{"num_hidden_layers": 9, "hidden_size": 320, "num_attention_heads": 5, "num_key_value_heads": 5, "head_dim": 64, "intermediate_size": 1280, "vocab_size": 8192, "hidden_act": "squared_relu", "norm": "rmsnorm", "norm_place": "pre", "norm_eps": 1e-06, "positions": "rope", "rope_theta": 1020.0, "rope_fraction": 0.5, "qk_norm": true, "attn_scale": 0.151, "bias": "none", "tie_word_embeddings": false, "parallel_block": false, "extras": ["local attention windows", "shifted keys", "a norm inside the MLP", "value embeddings", "hashed n-gram embeddings", "a smear gate", "an embedding shortcut", "learned residual scales", "skips across layers", "capped logits"], "init": "normal", "init_std_qkv": 0.0374, "init_std_o": 0.00882, "init_std_up": 0.0374, "init_std_down": 0.00441, "init_out_by_depth": true, "init_mimetic": 0.5, "optimizer": "cautious_adamw", "learning_rate": 0.00109, "lr_mult_up": 0.819, "beta1": 0.9, "beta2": 0.98, "lr_head": 0.00449, "warmup_steps": 381, "schedule": "wsd", "decay_fraction": 1.0, "decay_shape": "linear", "final_lr_fraction": 0.1, "batch_tokens": [32768, 65536, 131072], "max_seq_len": 2048, "doc_mask": true, "train_tokens": 556100000, "max_steps": 8851, "dataset": "wikipedia_en"}
Each number is 500 + 50 x the weight over its row's rms, rounded and kept within 0 to 999. Layers, rows and columns count from 0. Numbers have three digits each. The size before them is the row's rms in percent of the matrix's.

# layer 6 MLP up, 1280x320, rms 0.0474, rows 152-169, columns 0-79
096:582458482479502505560502559450423438451532516452520403591516390544453543470475548493424422469543510516473528426392566496453525473468537478516463457447545440493463518427458482643530532496474542513455446484494417437517545483485487483508515483
100:484568455432508498469529417516508528511414513511478466628506566424515485488567473503557442424491525431454446491498497476533518393533587486525523431447476469414440515550581471498549520529576609448561500535474471450542477523440532549449439484
106:428491408528493532556482523533574544479589495552506500550502520590573495460541549501495445559546494491414457512531489482449536475513509461507581444498489435591510546445596546510471412445558529505436552523475549622569454523440461523561475519
087:535523484471611569502545514546495443500431476464480456489444454565546485391425494550528476513543595442399515472493510487400504508489518477521604427530497537568514476500503518555453454417499505474394554521520477500559561483456433502553517434
096:499534445479476505505512491581538535549455451510527445466546472569453492477454508447558474604486461484518554556457530427435500401509512473440562485531525508484552475465527457463550445479543532450367514451484531527527491486427466462622487525
095:558504461533448495494485499473461574464518524540408445566385506486548414411447559544541487482447493554446413437526541523525626491534481447537467399423456558539518490590495517455478437496510535482533487460524512506460488521460483552477465463
106:552555554537534527491512513506550560478584434491466508528453507531481548523402482528473500425487498467415527561582494434491557468480538581490530503544533449546452460486591555478579532519519480449418603388617460549452507446474488430446499481
096:521456450495490588515512481455482434464504398409431502488498457513412534490444493417506481434532465508579570540514511423638515562508499494445419473488534490511527486449491570482374428501508500483481533456463479517459543475484512478460438571
090:451504589449482538440536503549560599514472560493545544610515471572563518498556547438562491459488552429537498492486492452495481500523447462512500450431437455569575612532451515392485471507534432484539478510471445611476444439398488458530538504
107:403526462463419524491464396531480534485495474549530520423460531584521525499467474527567477532497466548478489582510475532475507494528520434509565555507508482557597499509583589558499454500508515515504475481592545632495587529387437533537548566
109:541509497492529525500523545463509454464599516438520491496486460512427478477566488536560483492492412523487446572472514372542624508448530447501468578568540535522463424482535524471551510434488478530589481534487515523525433482476517520463508502
095:504544510558516532499499542448546523481437412571521514595538564539524532394523579484470448541533558523454489554516456462483470556557519540476471515463436439534508539500536563463430521399515482488608525518567434497392505415546425500482545500
093:462487403458530411526478428535561471469525532474565476444557471502522470418575476440454489523503525490554495545574442510499504559462522534469398500512509509571519459546623499519456506573458491504447503543480524537557470532538506564450500473
091:462448606537522421483543560526526473475572523485453489518525405547454492516473433508451512494500470505552475607443459424402447480532478623450635557543531469526441574509476479451562510555538450469489459496522485521515573484483447414507507578
092:497433500504484541563544521443506460433532423575566503418498449535533539524438519433448452401463403537544543507534493508557436533398497458481543494476543524462461529475429539424539498493476575449544466508524478496461525478509530498474541519
098:541513414525576461553577487471528385483502539545516493507541508481483410525416498529473568415590562518547456491505435468491566480462477476424563465489408588467548440572553512529385582470430493483446498486512482505468455457421476439517477601
096:451468472496507518509559481532492503425486544576401544547468619423544441492573489484472537567502626467472466492536459485453528533561496494498533500447386484519409471456567501528511469527549471474596561541512498476602451530443531553554558477
104:441410449543443570554570526463423509421585511570529481510528462485526517578488434427465496470537502511418547489448581398586536536552503468521458517502417505442509589532469490642540429497456547524508382482570452572472507426513536520493492572
# layer 6 MLP down (transposed), 1280x320, rms 0.053, rows 152-168, columns 0-79
088:464521549525554453518405569569552527439485355516442445467389476428591477528478482535566530420519558594553464628492401520498523528531549521495478532526576507410512538556551505476435503465523469554515524518461519584495519522489540495524508542
105:437515381528448567552481442411520458552385503487488487567524506474548445546527565540527475524564494464435502526542529536535479470555507464471469489515535456436485459545500503406483561518483537530496545581635525441486426514421497496487443445
099:521534484491440617507544491513576509447477510438517549566509495522502500552558517524561400516525505495409491454460466502490532383506502468550476522519573493451455500469408594438540462506537536478529519562407437562529502582549509556556532538
099:438488504516563499465520540493462457563389459424471534489405402530513531534435521411549497523493459527460422432543535455454444483445531459529445445507606492595453555537581530523486417455491480477521487512452556520462430590566429491544505493
097:440510520476549499548545495484528563527477473375429501515537427474461458475517550446526449464450455456516558489396497490464506508535490318465553454466591466530523567543511483533511468443391410520527474460527577457517419418545553466492582502
098:502429458545438556581541505520460463405542529493480545507505513526569445488497473364480537493503509550440568516479503547579450520554511469518512450431585458468501632479507477471460462569430428494435473425543484558453471370507557459451471560
100:517511540526591453467538457441532494551482437520483441558463428549511551496530505509484507391427531532496494558606541472521499474455479507484509479496549478462488406491587510414394542508459392493498449456560503469511527543454449511492524535
098:450523448436609512467512525483545511597454553559584595526539500543430425416509482515513538540497507479529586528484455542513462486515463456440565352477479551564520507560593483536449483563491488544585548564507499523593481550541510484407577507
093:469455434607427583520637576487490452544497469587504526580508573494619422521515599487578436507445491503516540404419495489462446497537498492523444539564543544515476569556542519345569392526556471516398397535581480427603425456396559525595439476
081:352492536461245533477394490646546567495490511494569537450473541496487524485511496490491441548480510512523593592563437526440522552529502547508465557449473452491505542484506520586450457549469472563420503485584545500448507472511506489490520502
095:502501564502568432514551473515472493481532560440542549466508509459467554530563502560448458436522493526523550496505532415539432488452545418463492518514563508384556408504465525456511506465462546479582528601459403537573480460545482487478442480
098:461501462586455572527498522542540589500534445506575560497370552534500456442494496561488487520539494593441479532457599546589520484437497524498517409507508556533403467480478509558458509460481546477427610475573494516429526480513467487469606484
104:521480496508475517511524528478491474544548474586456497556482504520455519504474569537519420514497530468516503525397561562560492463649476526512523513514495451574543503567399563514488482446451491471507425527467526417444454469532543531501491379
098:623473537509450599439468466664440491475539507486396387434416468542569433482441491509501531464447469572451485567512514524517468412513509519445479488474512543458519482475549553452404551479536517543558533449518533524462411494421483495397482493
095:508412545464467566508588563531463488446517501534547535524433492529536392487472557414417507463530482595501426579484512472453549467490515491449534474469547541389485536560628570455426543475473521547520461379507575564521473452510570484540537401
094:530598606413626428455554477494486527547539530500496541547442580536451577403520446504464470606545487581430494462439577447504507426534503539489483562518481488469508504544475496502504486508509510503600519424579469535512565504517547538472522511
102:525432536387606456534513458448536485517530473536446511525442390538376533537533524524499447563569528525560521412424503478552550576604503532446487525422507539492468488584440481438418542598493502472500480454484464492499459398488549562472442443